From a checkpoint of a small transformer trained on Wikipedia.
Architecture: LayerNorm before each block, rotary positions, biases on query, key and value.
Each number is 500 + 40 x the weight over its row's rms, rounded and kept within 0 to 999. Layers, rows and columns count from 0. Numbers have three digits each. The size before them is the row's rms in percent of the matrix's.

# layer 4 MLP up, 512x128, rms 0.14, rows 105-318, columns 0-63
092:560507481536463530477495488568444515514514519409510496513488501529391557549530447581531575491518559549476551515527515507501543474507492508481484508471479458500567425446529506553505477520506522
090:561536540516467593517496540534519467506512495562525499563530540557524406518455406443538473494529514500474493483395509488487568449495465459556429480408501576435489521477503522547464538455519511
099:552490419446428439538551524455470545437475515504479556445447451535483454476400477593486541448474494477579510497506563524438509474533511488427566476488510497460490475511461538490536536552508508
107:540529450509435528467500440513479510485546467546542519549516561515461463448587476437574545435543520504517471504472575529462461479514551471545504447536501521583538512442507513410453498518530511
093:506458542526451465487602499516563465569458496520530456507500516518479538495521485538526527479527561453437551514426485484573478513418448541513500437524510537428513479515533565517506482502501500
102:557421511550521588483410533428533541467576518480528490443522510514524527475529498499503570515478540551473581496440488488551525535463488541501489497473529442483554582509542460505482488484618486
107:512483508537436566511514473516497441555513586554496532500481472509567520511505514460503436478455477569495577491420516437506474466499492506445506435495595464482490616533495456472556550526470424
098:527513489429457504466513420497404495473555530521547480457480474489528435516546498473499569511533516508440476539469448462496538482424506478549449500473492475521534466458536486489568525525548480
083:541514552519470509550511506454491530500524532519466584531426535499516479535478482485564470554529458484453498489461438493486570522436516487532454446520491497464548542501525558538497529504510533
100:561459549468466572457567552464469430427516474474474470496445527569543488512522469515487511508563499464524515471553481527495457502535502516502545493521534487506492467512414441511468513485398479
113:542388516464522509485582461517557533399454527529575442485524480505513584539502534450530506521468488491515524500453487445599422421590552544499491517426473447484554476467530506462541527460484479
100:472487520476562482486487471530544479510503510531502453507580455557454501488593455564487530518502473526519493507466463468512407462474452565455484478478494582539459522507480537509468539496497584
099:486489522523479501443551501470503527479448482544465505492491500455483503490508515381476484559533567526489506492434497487551545475518443382495510543558472573498528477519555470468443518490503476
085:500467465502488529569525499515575500442497464446470434536457515492565508503487502514418524442531501495519457570493462475600539535524514502540496458483499550485471530455415507520474508506455469
083:475524558546558482451537536544523532518537492462542437476500460569468554582489508573554561503436511500434499492466466516548397540572485564450523486482524482471500481501522454509492517463475540
090:486530470513438490544542529520485506478500498546498587596574529516541552561502467511512494442601531514508416493517533447520572536521462446522410511514497511487533533539444483490544434493495421
101:474518541470484454470489499516484517516557492507477537498480484505482588528494473524441458540462496558463520483547521463481502450515469613617469477530510523500486489510460489534498498516471524
098:461465552405503503557559471480508503529459488546516478511555513488503496466522552472574470589465578504483490514522480463509627561527476533577492464528477571560541513461614471538436525595485499
092:489456569610551534462472505385514437502481463502448504496422526508465551423502440517484489539510468558510507532537548519445460512500503480524553447453476532472460521419461528544550535450571521
093:509475423526509596584438479464465497516465501451429538526471494521451592508461530471449549499509515537476536432447466521480471424516544403428554440541489491543491511507442506424557515544501584
102:529479503511422520470473429488523456495461478431461522492493499525545447553463512459473447483499511490540549556489489528575493497594499494521522559523466502486507531431514523512488530507420570
111:547509514507568465544488517538503550488481523485494537441588460538502477495463528538454505497482509475542515602572544494526502542429521489540530442543443497523464528432576436532571512538505490
112:537483498560536423537554466628455439413430539543513565489565531459541499498490490462487491509464492467473538469594509515491516446456476484440458472523572494557492493565557465495493512511512504
091:479480539533483487498554555510498480446422426521574493584593505479470564511520461482410550554526445537547498474520469470535557447511480545479479463479495470537464488481491510521528542536468535
107:581451529487524445444461565462546525533595513535480509551563491516504529519469567459451484533514466517590557543492539531531438469483584492470584500553500468405546503447523502499562485497521450
088:512431495532506491531492513506445522488576471465521584416492552512558480481544475545582511465523487496507531462512543533529467479487483487596452468537524523529535487479418454557503489444550570
096:563440542540509516525463499472469503439456537493593519518467476532453472493484454469550457455473445563439534466570488513560504457536479483497497485500486476521467477531564528522444466566454518
093:491476530481544439510496572557462477515562490466458583597518561499472535480499497473536518470461596474559431481474517487492593461501526487491491474512488524508477491436512481539404482552478539
099:371508532513514496496379510477462466487562473558500532512502494486449512456499527489491493540488489504555518524502464535437424395488557501565465447497521501499502526472497463573473526476504469
105:505521493416520522470542545466554443549587510534474555522489544565506483461471504536452515457458552532565488517444536506446524504460510570487512506508515510551503403516453487571470518490550498
100:566461458491442522509448501464523554539483545432508490521474460479481575542486505465518573501473523505550504521520509525497437470531439458518488543517470503460562490505553512500503464474544553
109:527538596421553527507430558539534430448508530451516480470483517446574522475507510413475465547493486527527591541536486496503475519449566498489493494599403505492457506470552439550469504486514496
104:472456553511440523524575462531469535513511547438468491503529511463546518544564528514431515530464522499484518483494526562606545509469480497463543478590515468546495433501576475466492431556479514
099:466517430526505461520528473495534465545523513531502477498530537513497465497475491517556467491546503534395450459471468491512544572496487493504462568420480500538604466530514503504463468492555506
087:549471477483556485514500487531523479522482464465512453458449488458423577538517502498498505519492485505527490478405478456471493508503511501473541484489527548538555507559492412458514450491504449
079:476569502422497527447547435530460485541430558483497388504450542509481447542522494509501560500455519489476517500510585535513525502476500464483546541533508514450466511528486511606501527448463586
105:533522414432450498458517519529483510439442446502477484464555513439472485543507526500478509484509517520564531436539459527518486465543472501510464503531543540505493436489495490495492590471478414
094:527555454526454440506447476459502452520437459525481539468471551438492571506487517507532491598457495446498516548434534493541532469407508416440488457518492497556511565524487507557516459522495501
096:487551531513502514502521470479396514509534562468533434436540504574494564482522520502543461513529515450483507503433332461510549477471547511492506523491497532517466493544524487479441534502459485
101:523446435420496486539557502469513482495422497545490496543516531515543418528560576440489394467502552459519528524468454461550518437444547489445495467514493497493507471508457517539433586544472478
094:428461499543496507437507475424515562524559500554482516484437547489547543484595546501473475573541535481461522506511536457473521501467489495537483505494500449480474497471489497509490412501450534
102:499429410511462544505546477535545502532444537472540503495429507402503545480511485495559523468469503552492498469473492476466471438442488439478498502527518500512479501488554456444470514494532492
099:505428469468515569533525528534462501490420569467526529502461543492421479546527496577456565528468480512455483429471480509502543434515504516550422468507538506520510537558468425517504519527483509
094:461481528481458470428526518510543467517523467522545492419482460465512538495476470531455547473541516459415492491481492450481433508500430505497528609531543526512523509469518508452474493507482456
089:513541525476471499524509500484487618578468486490503443501491480455467534515467581536483422624547442580485509536518501499498451520439449557561510544495459468463502509479484473466472490460483508
097:623535495504500501515546519497470457413529503572444509547510527551479428546500518437449476442485517495418506521538517456496498437494567468460516469568469486468459540490448515486519485489500524
104:562508549467524510482515488574541526464525481588381437497495503456532447493510536465479568463502491498543488440458514490531530522473493531453550467447450527463491495505481530552574485518540537
094:489502466591470450435488502475523454457485444515542473515496485609477572517531458506514497467465457496483549522512507438605519489560483521477482500486517465469554484502514558448441464553506556
083:577444522420515542442521461483493500519549467507519483547499515507508532548521516500504561543492441507514440502525461543475494501469455417455446503507526507516453441591528465589513602610492567
145:419477520567469462480560487555514539526556439561437496457499510520452558519528536488496548517453609509497540393442440545410521547515519523512512512476468553422596547552439483489472517522523461
083:516534504482584484525485506514498484537489458546494522529520546497463497523526521541520532535472519500507481438459463508485457442431468489545541497534501510474484528482487476459529490532498453
095:471442511605470519458466433519471523445518497556484498480478468547460530485527578503562524471459531543477516452458494522517560556464538442454446504457518493512492505504523572509514485479483487
092:499533535505519445547539496471489511465548508469511505475495473463494511481554456494606480541523508412563482528522438555546469508487457508539468501495508462506491474504549477465508460490506522
093:504470524509476533490543478478453491459436495495492500497499492524451484477489534555467596502505566452501555452500511462523515467494409415445495490491438436476527454528513537459468500495471496
095:547436488488514501495521536510437490543492466546469551549507565501462463508456526473489439457537505501509567439491560567545519460533483524514427520478594481487524447445431534517472541556558468
108:502509452548482497449472506556420532464526537474478502538577500526458600480456522453538523562526505467550391536528452565485500517556476563533423460488461403515547545493540485447484540542499523
089:541543541506553591489493502502544420517541475473489453451537497544529518424484512526498444500557509499517485506544492538438470499533457545485531482527484505506451533492559536523494529484562545
095:467455521544526455504541560555575513525407537518519501488483504473468515527513527484526591556521506487491442530551431643499415521543465481523496525507566386453555441461526506514521506468557515
109:423482530556504511498458564505489506462501511471500478422447508532503440477512486473526513486470495510502535476480529440526483490497532493505540459470535533496510428478514492490551532433562468
091:532405455543530504458527526483461500558473533541497554492600455500412488529538483528472480502479468552539492488536400461538527438587438485405387481553509500525507530504553477476568476459480485
093:537507557534465502507590479478488464488557496462539422467445591527532450510545522522560487483515505426489572500419476478546588566581474513519477432497537568488551570512557428460481439463497450
101:572432464505500516544514505507512508505507470601487405542460547511543535498547514433493504478476488532519473503494433448461473553538532475488511501512474518436480463494499448499545513533519450
099:470525516428509505485429533519549481529483507515452445535461480404557537457494540454533556505478492538520444478491567423482543480504506546499468583572528458514527492504534515547492544501549540
101:509540517569504471532431533408466542520480507456460519526514481488541476469530492567426498568525438465548459456489582425501505488505578481436527510486523553550438482519514520512490540463447503
094:482504498467564520496567448440523555500440536459525547521516492489509527534510477513404463495457494541641547514529552512542480494498519464429506509529515555515456488501537496474561536426545509
092:582578492437534512479458461526454465477536441495534438523497507587453517424515543485536536420476499513475524536528529553465430501463489555495490442559562533520480489475472490505509542566530476
101:479544519544496497473430513467447568513452563469426578475541523399544464533458534540414485466508556582487452550475502496523563535550568470511459485499492536451510557473472491514453455493464544
122:505455489532626578509484475449464484484467529541503508512489453517506512474442509464533523506463513487490557533458534543521519508497518492574498497463510471546432490499540481435503446495505416
083:503488534444533518497490525472468486493534485520515572524447511526477457485485461536508483551476513567504521510488509574499444482425517466490566500533542479500464506526544419517501563602511520
099:519492487455433533460465499481525426469512495528535507507502490589526459550507470510456483516523456489464448500543475434523460472490457455606521488482489520533494395379488538422543466475498498
110:507473510457563492485490541567500390528471509493566460541531477474511529513486499550528535543546488520468467483448532429501486512501466435554433527430473385509475520490566438471484535489470511
107:523493467507462493501565552436482480543537473467530552505465525560500501472468456468509519496462438491484549573471555575451413488540511439485481480547550486470506511468512420540478570463526513
096:535486571489487502435476507484546498568501534430480484489447458489471531466530502551499496552455470543454459509487439447433455572499523544497593429512525599580578553478485539520560472523499468
096:558456494531464520515492507568527462468525536460477531539516526508483488470422480447562529520467490582516536515478441508526520481522471439495504475484525488569484463464533468519465550513576540
115:547455507492501481502479524468461521506530539473574491513527447492524494494530577546483564526513513478516486574520475438449437531479537505532477545471524469513442466494502537513575567454508558
095:523527468527521460450526513443499530571500551563494448420478558601472459470511487516544471475569489463514607460514516458517525456483570490497511486397444563531484542542546498517543457496517444
110:532492519506511516439459485494487454440556427436580498508563445567550445476549535518510474525531516498513528428420566488531468458553502494518481457478481527490502517395474430479469450528515493
116:511536485535449499468520508498467526511471518483531506532494439455478482448576592467455521472541590554522528536463510493477495449466548450526440429486526507475506499517501478499517531529505524
094:492516490523493522479501434507448531568504491467430524516586481530544526515567507493514442542554513468442514473494507457491381488478420520457579534426455497486453525540522502478477451563519506
095:484478478507449591487565559488484480472465477495528518489459544520502496489504516472479517575537587515539508477477530470536525542479528522476427432489475493474477550500513436495431465515599517
094:442467548539451526478469501444532525424486518516514419540483498512510531495536444478592498542542490549544534500483524528547494532479454548400545498481499498538541468493545440584565531518520549
110:464455570525467478465505457494469480487535493541546461506531462406504458561534502539428607504525538527557513459509504480531478533495512444508520521487521486549507516493487502510435536533532478
114:532502447503438499586485549527482482448509459496473578440520520548494435497511467525502509453434513493533545483480521498518459549491494448537539435585560549513492545501418496510515544585462466
093:482551530561549501449432447440527464507527487485513532482517532418498449442437488501539451539500455572523453484469568494437521537521535483475489536460548495491558543594524421464566590499521573
093:459550503491419554550538492474492490475507529521579447520541537477485515492579452538557502476466486486535529481469422527529563467505573511401442525531503547515459492535467529381471497459477470
090:521549451448474498534456539467501492423555514600524470482472461538461491481603502501475461562489536501442540496459426440463548482455415544507485496499468575469479568526527490473451407530478497
102:524482534519544556498460535533496522465444487569507449489468422475403494473495530442490543491521570521484515494426540529445488537521532452483500430436532483484459408464487540502458572491394513
102:541477504501516442499518563495530489446504506412520609504526440521531490496550426566438521516470563494477551498465509461553456456472495439517493515554629469478473494514475475498431513557555449
100:481495548463517520468479501419392467506463475553462480481470591536512597475522548527510498458491452553522534513586499487526461523485583413448607499446473470501463526530486471580578531477485446
106:445508491556490563518447427570489518491518424499490515491567515533526559481515465533476539395515525546592472502444494442420455483499472475526498492492472454517477497529540465506512462484545494
101:455524619505513518485553497479506497568454494520462490496537574476557492512522544451503466516516407502530507486391470593502520495501495485455446511467521517502568449454521502495411500559456503
118:507576513416505494471509537479440484491499505496533528464508506487481479516561482494553475464477433518503499409520542533509435475429568544473494509432482539468426517459518503515490576446528587
117:503430497508533483565509512508457459500470547447470477477578462483531480478525520433565570431544513535467464473472551409544502514470489549491510487485480482547505572399526490401442481530511460
099:514449523554468498501540543523486426540519539454550504489454526530519458549543427459594534463464494543483490489564473510545466517436393546482481500513558458550567483491517464426510439501512535
109:484539525532513430441483578533503517459556482461529498539528533422487485435479530581521543569493524599488490476472446465503441513555546537478446458484519470571548537564505434428555474502433490
092:520544603538486476529550495568560471511482431508494508464479513534492465446520498478547479501453465464496584448551435487419503544432493524524480490499516508485530461478444474548576490492590517
099:518467479478474500520509507507481435492504530445419492467529524480460543446495497470478462484494411453560517490481491406487429565469476396503570447526527467450542471525461563439552487447499466
101:558527495516524491559543464479508478523457531520509454482453515489542491544428546503578532496438484517601465545567444453523518523495429469479502525549438520537561560491447496481496447438560494
097:558566519521453498446534503512542475462538537554521448533504485542443422514520515535523481477538481531463563491475522445513540472488494438511433485574589480478514477504459471490527484541531488
096:477492540504410558454476514477475416431489521469528438495488469502546463479522528540546440534537570467478550575493479529494550525500470497535444520493464468549473497491514493453489504478410526
094:503551572464438516518477489366526476480505455509454422430527528497503517507428515490523484485538550564480544523512484547555473463565480545473540529442620492514525459497477457486523473525471504
086:486559500413555568555535497468524474471528459602481479482493516535516498441474431445428436506505440478530539516501505567483493524545500499531580481521453501502405545507550445440470475527533526
106:465492487487484492524421515489502458475521431561506509566484538471547468533503508480523464492473539518480548512502522528503526498441566504526518509556558545533525473493519417477445500566507505
107:515461591507441496539463520517515541571472480551478562527515521535454520520487497466505479516527545462510518582510535542406531443541555501506500407548466398536423465470524491491532495555538550
090:416470467451475521519443476495492529449501429513408470408544529471461408481465497455570532442518457541496518476494524484515464437464461552465552520525528449559471456506523480554469515505500518
107:528490455480515508476414476453464583475476490488522470480490521509444482509504474553422474524507503514531543460498510467539580564422520582476453472500523509429494526531511497527452511523526496
108:470455459552440412558461537487440584472495476474569575512486500484542501564518482541458470460486524468467538574509475554512468502489504488484507484505483470367520481526482519532483601535508534
101:434549522543512485425537438528468507464537538454507512522534469488514511480465487537521558487538557467565574463493573462458534465490464503432469532490463525454517485514468572506460472416538543
111:607448545564518471550449534532534513521505520508494527456519471586461487471527546500495517509472473506472513546440460447519405460511545419404492484470484569520518515509411450490533535536509482
101:472468475531495500520495553521518543428468540498507392510503464585524507449478460452542558516428501449530504470499529468484473453485426477481448395439497513589542555450493516567433511439604511
108:470466541464527523541564449517462469512460465507508461534628499444492593427426496391558527566424518445512511510477521574517529507497524521549540477469464527492541512496535463475492546490449517
087:495496545462518409481450487542465489556475487514476610496576492432576547474511512509477483511501531543545525508519511439455558429425506476558507527540478491544538520418517491527479517540505455
124:476539498485453500487553488542522467490498497532536552568522423594537443419517451460484511462483513569531490465459537494516482524481519482490530457503501542481486491485503474507509493504530549
113:561438498502444573470476510520514495494522505495539502437474451469468546492464501405542505509463489512513533565476510488516508560517456492438481455544496518580446443500526505411634534441525520
088:498498495439528464474460458492535466492467498517514444460514418542511424494586517470454540536495418465417439485512512490532516472469509536488453512430523473559492526436453543512487431564486546
117:499456496450535566443440575457466502496543522486499524511515463469507536474524469511518542490475484549480521510492518450553471577530510550545461545446543507390522469521478517468418526429454503
101:482527490491558566464500543512504475553562489437450485515468520579461557533510519439485559504520536520542494415470485473434433536466535506502467416480465503514547467480488469572561515457473568
110:448513493526440533526528500509516592517461377512495517529494485508566516452499522523509530437542459416507507479496528496549550526469573493495513450512517449508486512477512525396557557486510403
110:537501543466521500511432512489552451532501460518512498518427510521486471446536540503558540486407449511440508544465518524462445459483521517549559517570535531522482444499549570516512510498592535
092:522501514469490559526520425429531467507462508466515512459481442501520480482496575558495562510543453501532510472460467437594473540527436515475468497479503480513516414506496505528436510480453488
104:441563508506464555584530577472487486476475509506536504511509547486516459544541440569466554470499511493447544529501489465578526508503468522495457537441482450572482482520508464529422443462497417
091:493592528526463447504547480483508483522602556449475478549470521483412536473489555483519465529505465477486504516572521476481515429466400486480530509501471513545491561482495474428521574611509551
101:499578525482454515529531512464482497466571457560479550552538602489471524535487551462441488463435496529529480501487426514521455530545537503519535587581513527511461527511453566442491486510512552
104:446538563513529512606481476487460521483492483444476541452507447429475586567540434465498526395530471519485514536500491531484546486544516459539509519546494454467490463486475525516523490436485473
102:523470504568559430487507463536444492406450484560476560504584510434536494540502428522495451469514514489456496519520575505591552454481536443494549517558506445447499469509555432454496503556544537
106:481475514471569547500506522411539536547491449511492506518503495500542521469522521561466502455456613549492549534507511541458426540543436470520505513508487508564521466489516548439433405507551531
105:510548550545567478448585513448488478509463492431464551492498476506509491513512551520458561420489507473541459473467501560506550500489542523540562473456443446498518463477468475489540534500474518
094:451581506527493523481550488590482399398486490476498479478523453464532494414490537503563544565546501444493428474486509468490507476450470514554522482515571434497532480515544441523562479499523543
089:525531513520432506493462506505452517507524524467428587465435502471591497530545435436541421526420498483486603479475472504529438497513534502493454468479547502514551531542484424466477529453434556
112:518484515455508437515528487464490444533489505609513602478507532459507507548504483515519537400438529474503574527517536492428501515528561495517503433556516495543518506552429462517533548539459481
103:555462496441509520444524462507534457491490515529493533432539506425462515561464454449523436534524460422428460516456476519498457504520473540524555401546486457565550488514530398440569493490559543
096:532534441573498544524580447475427473483524540487526485451465508416499541497555495415520439445491554535505506480480541438512522538522567521507472476508520512531455456505492520476409580472422514
087:476516535450557441437555501449491482503445490491530478499520450503482525504538548567472469529450503535628497621562465554487510490412532482472515531409491514461512491555491546489497512530493499
112:455430573438543478531514484529499515531476528407521571485574458552483510425502524504520559522472478517493501508522501517451549484530431447471436529510510423490508633483491446466487545527544487
107:480433518555515495487483556515447523522450587489543522537504493568550489492592538514435523448493507521490519479504477479540510489519557478521578537421489444500480494487470386545524518517469536
104:484490457530515478527510508485471533420525500415513515569457550473506458511567462433509482513462538453532502442532526416514498524494486478523427447478459559576442512506480509458473437468514462
104:513493529509487514472455544483501471517591629554494447518467573484513535483510502488441519446510502475532534515485445488504412500490479461515486486444466552524411590532460442443523463470470415
105:508470519506521558522565500443481554469524545485473437534558489500478579472574519475486496472530503578589546465545457563502497515466503496465469506496471503500449464490561557520434478612573486
107:489526544468539497477488424490463497504520512527528563533544487496505478560519488467589533530435427467537491493548511451522574514508480516475474518475510454501472584488554506507458493471468485
090:470485468530461484531457566542543508498518466460502493479461498521429491514501438580564515591508538471476466549480558497576498517548503430466508516499476400503551466510413496427462517463562513
098:530442516464580423433517508471506557468552531482483496525478510469453567520389549562449493527518541524573465472478485552480473492443470559509541495527525549541507542474506476514500561543493532
102:443505546528526509510471493505560460497451489511406479388523571428482495498492449552547576500585536532447480502469508476498471457564508505436498477530513507488495427493500486549550472543522574
096:508499462444522573560487554453474521491471477484498504470545500514438462466522555471462500523559556518498479439443472530523477456449519516491528444451489442584485540483536507444452477488537457
099:459568514502535456532575528482509534539522456501504526516496467499534540522468547573545587511542459482552479547439485513494592451464465498445460460478470455525475558555461541508498463540425518
096:447523497497461550502445550549481521508480483473443496557556533454549468506536473542473435555500478487481442550456536433461509558458494476462481534438500637497505580510512461477466530502427468
087:554519490555436470489494572516506443535500540530513453535506556517517527535506492456523512403494444445572501504530519524500549524464498501461459476499514501522454480459436489430493457482445538
096:469508488552511566496442452494489463431505504465499541556521529558518447501436458496467493491507532490510562426464488450453531455445527471554479497514462466569537477528538484478423604419468467
096:498540480486449478452480448495433497510442530525507491508556506456529470530466497559506487550499537519519486576600489504493579475433462512529451503442448536472612555531526486449467524551495533
105:515486570478501491540505503529547480500475465381520446521567450467465464519518479485541549486508462479440489489455574479427483463492477523522532454506534562485532502524518443506459482458533476
097:531487508523532500444447421515506509464456463511571503468509526538553445524500483508488482532504419527409463465460509449459598544515495503516504457520424519503504484585513418529485461540556503
098:544537480517516517422506487525405446506438466536508507576515518498571432467462522437537575483544539515448500425524547414477514534510525495620528567557525562552531456464600526476434479485462560
102:497517468464545484538485520458551488533564477511509545469515515467525489523503438499508517519452515557476592547521490524483517531491560443464545515527516569532548500513572477515552476441467461
111:546440536460541526534427548574512468478527552527476536531544470513450538532530513465496561512477530507500472507510515505480535464560497549491469493553471449610493522494537461483514525563532433
098:455401500565415443520503503512523539473524477419567507515432495439530517486459529564488505589459534476473570537540493534477516541477547562469504475428481489468521474552583519466503483436436498
088:495467498539506506502580506482373510559471521472476544518512549510515526455530467627455509437535573468515436512523477654504543480447453503535465529486498458508559529537538534481444518543505550
099:493484522461472490535488475486526430484448457483484575510551478544517429511536492586456441509452494538418529486466536411516508471494502509471507504510565478500485504478551529494450550493469574
105:557489596539507429523436500482435555485562443403497532494578512483545481497543482491506547491461514544529448485525542435460496460543472531514507487454463525567480485471553493550524540531506493
083:455502534575528496482437498520484459457426472473527518475584467477529510455538533553489459513532521496504561499468438512482503477433502574539458523433476498446433544497496527446504607451469465
099:434487513471508514500526481511481471431569485541425416539469485438530514533527472504537498510484462505557522484542477470576501531468514459452566468462460519567425582429522518527463577388451482
091:476503487474440499487500499541507515531480465518572525517511520530501469536461451483411440447496597499589540502466522455476486441435482530478454545409479539519460498486492509512469526460484569
097:552537495576496524550507482464476481468482508488499523476531494428430440482539520564474519492531492500510585557568540546544468475488407486470471470515470533494479495483447456425529510547486503
088:443554465503499459491482527456543455474487531490494499471576543501561524478455567470466504537545567457509508536438480514477558456517485569510497564449492546511516547496540530484522493484525519
100:524509463445487548516558455505579561517444425522481479522409576467514510484485563512532510483422472507500447436567513524502497453545539528560588525523473549510563539541459514424512513506480523
126:465516455475488447465496541504469505423528476455529552514514468505555463480519506501478465520588459521468500509540478540519497476518445438500464532480438523535535465409401561434432571443549448
086:485482442496499492488455531438452539559504499550502476409520487535458504510492488503463415518564525463495529479509435499501463487395497516479475553458490459478522465527509571507469498477508510
096:516492517458484525433451457555549475461496537432492476535489472461488541526537487470445444525524420522537460415499497446496569494537537525526505544483579536588490443519544463557573503514473537
094:500484463503564491456474505463566523522503439530481556532522456518422433502549439501534482574454509552509465543577530547475550500464529476452496534546530501476508493426487477453464476441520461
121:491485502582452442472499489502512519556526515437406486496539517475547530488530462564433500488530607561562482529496455532488471459471498525514507574421525482504449474522505506464566483477540532
087:481455581426453409518553533525547528538485528498519490537458523536503510516494511543519527525487527565493481556428455494532468563429511483416552506512535529504481467528588484484552527528519454
087:624490520494520592522447490510529502471584487526504470449461495509423476447463450415494474505439522515467527503436520457454427486474546501469485530521481445506494528473518450498535535440479617
113:560420534533551535524482558523538512507458464517493465496467449468491501544470487464527456505530517464438453446483541548467559413510449526444552539492431538481481516475501528487421464435526540
114:527476465451449499435525506524532488469483495494520457501481546507500559494545406543485488468409558529443454572464448460464444551546546427465494489504468533463519495503440506469495464522509510
118:523457462492462430499564519525475488517507529488510440480538568595502517576544501554526497508548426510459503463486473501499559453574501525495608550460494474445504442501457479468500485535448522
099:485512503510503438404577503475563538473448552519423479533529518569476528477519487513481387496527523497495489581518509506516620566473525501451511486481469608495449521531512499425468530505529552
100:467536556492536546514518447536526468432477473525512471460497532430485562442570537504552575515465479448578490517509468541463493422427458410558556513518545510477474535471496498569550531457515493
099:500503483462426518535514466517473433472485478454445516409473522473546480498469431542492456542507459471462509495593443473536436484532458490529518568499516578587471466504515493434455547490454552
100:556481523475460527521593457554566514506526542481499471516524545431494482532467434514512523539560517454523500499592544505533503495472495513530511555462492543532463457470463587494508477541525540
089:423482518474482492483485516494472458538488531521455529447497519464442472524499599507534487453379447457484534516493395539461474535515513541538468512501549506414558510563479528507483433547516560
109:514407543522464523491451468504446491550431558517470496493445582525551499472507482542470521595509495488560530488442531550495471460417567486541540590536540465470505429458529479455463521578499512
078:551459484424523525538535495469557470499442543445412510483536473463578550503516556527536398553546507561530477480519555445450491469501461448524545452439563476532517534501568536497544517557533513
099:454511510559445531516605518472518550434524525456504502488541561463583517518496486421493539482479466486533515501500501588515563491477523496543511532458507503443478530537517469596513536475518459
102:470564489529523606458493545502506488440531474529485477454438534509532540492480494506525545510504536512536526419487505420434527490478490544495479506519487497467525411476505556498475536423475567
100:538526488479446487481461463540489584498459501538522481485478489512500553488495549500480436510473485495498417510531463450523535407501512429508468472461534491486455522511449457510494529522433496
093:458467540570502493509505452485426517459447525537528491484546472485484479483500540576431528475482491522474459499581506579554517555450521559533491414520513588522440575491541488489529499498465498
091:510579483523454485491477593496473524494455467476501485480514477534524543465565489552498476552534504479499530582531501487531486522514386482450521457527541538580509481456511452499450445413489515
098:522462481495458461474522538479485511479546491521457481540505463537505497425511522457534489462498471452422492440530539557473490474475547527505504481441549542556410526503454457580496537482502539
090:477507550503458527482515580431519481456468487607503504514466495516535457499475503489542513476468491509556491541608512452513402471490567511488484496498483549439598492537489490428542493539564480
105:506465587472496537416489544484486528547479463488458414552521473449401523475478407491537473504492492482483521510508489423471466464530475539522501532562388506480534496549465570426482548497562491
094:497541457484492447504458464550520540509477460492478479475500448449429571482507515522498482542492480584581484510502442496474526483466473541482450529494440544494483543468485546499553449495533563
094:484446477471481524491454473509483404375503571518497535515503552469498516553519536490501525484460526510465458589503553482491483504473496521533452550556503478499561479425520509458451493527479563
113:546475487569479520552487468514452502485547474454523469510518514432542454556522524507481514477489496528487443490435440487438488504470438522512473472538540511529465488553523522445595505537511533
112:607484523493503493544462491485457545409527512544537493523515437462526539504547513521522466421507541512474466465480439498510581506494540429496530455501524545508563504468499492459397553517452454
106:484477517509529496523455555501480409404488475459514461560483479617473464380550433526483495504509501523513510487454531547526538580511457467489522492481494510585472479473498485465516470461508479
106:499472553542538547529550549488539477530407449501449505483538463447579582553490462550498532501530536492508553476555517490486466502503570423549501535477372435469515496441509505505461512468537529
097:523508499483487545468455531492488537488464429419490483563529462504473434519464503455476468518624510458494508515528524498567481521460441529496549488487489534470489443475463553536463531530444475
091:486553480436508564523499552528559513441511476497448502527537438492507481483523478503556464521453517536522552497577452546508466516457462541473545489565443518522543415517479593413449565483473517
094:494497496453482468442464538509582573539460564540572477528504536503462492438493459531553575471509491402536493551509522470504457466528491518468487479538539466494583500444463443479467442435447528
101:542446534510473493463475485538566548519518546531518471472518418561558505488533527475585542520480477504507549424514520508526524485524543522437529511488529502417518539512579493441517526493552480
097:452541510490524467381594551484536508474517487430580538531517539458506465552523484513513456511487506525534489462508450549509494505566451435507500464444483501480571555521531472447480547608485469
104:470501563513538441573426488482522456511485444510561498543505480526547564485512451486469519471505498464610555605470475515513433481492534536500519452508489498516457504474555506599496441580484510
078:552602485501475539478433470485560425485515529507454494500488523512531432439524533479509434442489484562495544462473502469500548459578486514500507545491485470532417485488519493520482536465522462
096:555505570467468454538477571500445486489461499497532536525515482492562473521500508506520446497483576521470506460504494472481510539554475534417512507495450453494566548493512546533478472467498409
110:582549472503458575516423447522503468500490465413439489454503468536496490586501427555560478535458478519456475544507584487518506468501486457564480537480552468493508480548514473506569492480522510
094:590554464395421540484484563531478499480535477514525484498530496469474472472525515458505498515518550487441564454460472514519497477520450534494459477468564482449468520550524455455517560513584491
084:526436517463503551534518505531513475495538493561497468518478570446503487463510530502554440553494528449466533476542528477514521480511463588482527516458438520592517434513500586604424509514496569
087:471497584503520482485532519494490462560491447505558446484494512520519453469443500498529475461480546512552479471509478531552613417446498440460454537532491494556550479487514388545382482533509569
110:472540408465505470555597513489535580447502446445438445465478513475461510492503483506540519459532579491527452469452508493523517503532560486434454468521505534506556527477467562412522539573537417
108:575482563530484509510517535505499552515423502533517429504525568526468494498533478514572481483530447491465477470526559460534483503444516485500564457486472581459570535522535497470487422477453455
109:644477440475508491571524554554508482427521524449529527538569480513534505466504466525516530481496566552558529479469464473489484554527560512490496459451587541537580473485496435460458552548498453
108:502462538492527425504504548507506462519470521493544498491518403521542536547518500510519439517494520465472488490547476535567494440502498572550485613486550520450527485430456413445504505437471566
105:610501477543545520494464521564500539541506456483509502521487490518522474483512467464529501555453483570546462450460433554454526438485471484526528482478491564625454510523546449509565504510568452
100:479561534507469450455520504614474491515478494551511432500535540511557499560509554445450476463482434544506507492563556440518543491406501462480517491476502560469563507489541414483488563558417494
114:464395558555525552559477424497585515499500458480494563471493475494489534541513469429520533516537467431550462502425566443477546516475537516498522455533511510620540473511461471490501445452506526
092:527558492448541466492429483437554566449532476489521452474519470490435532551475538558513545498469493478504476498460527467490425566488520504494540487516432568483524582480449501548524526498553488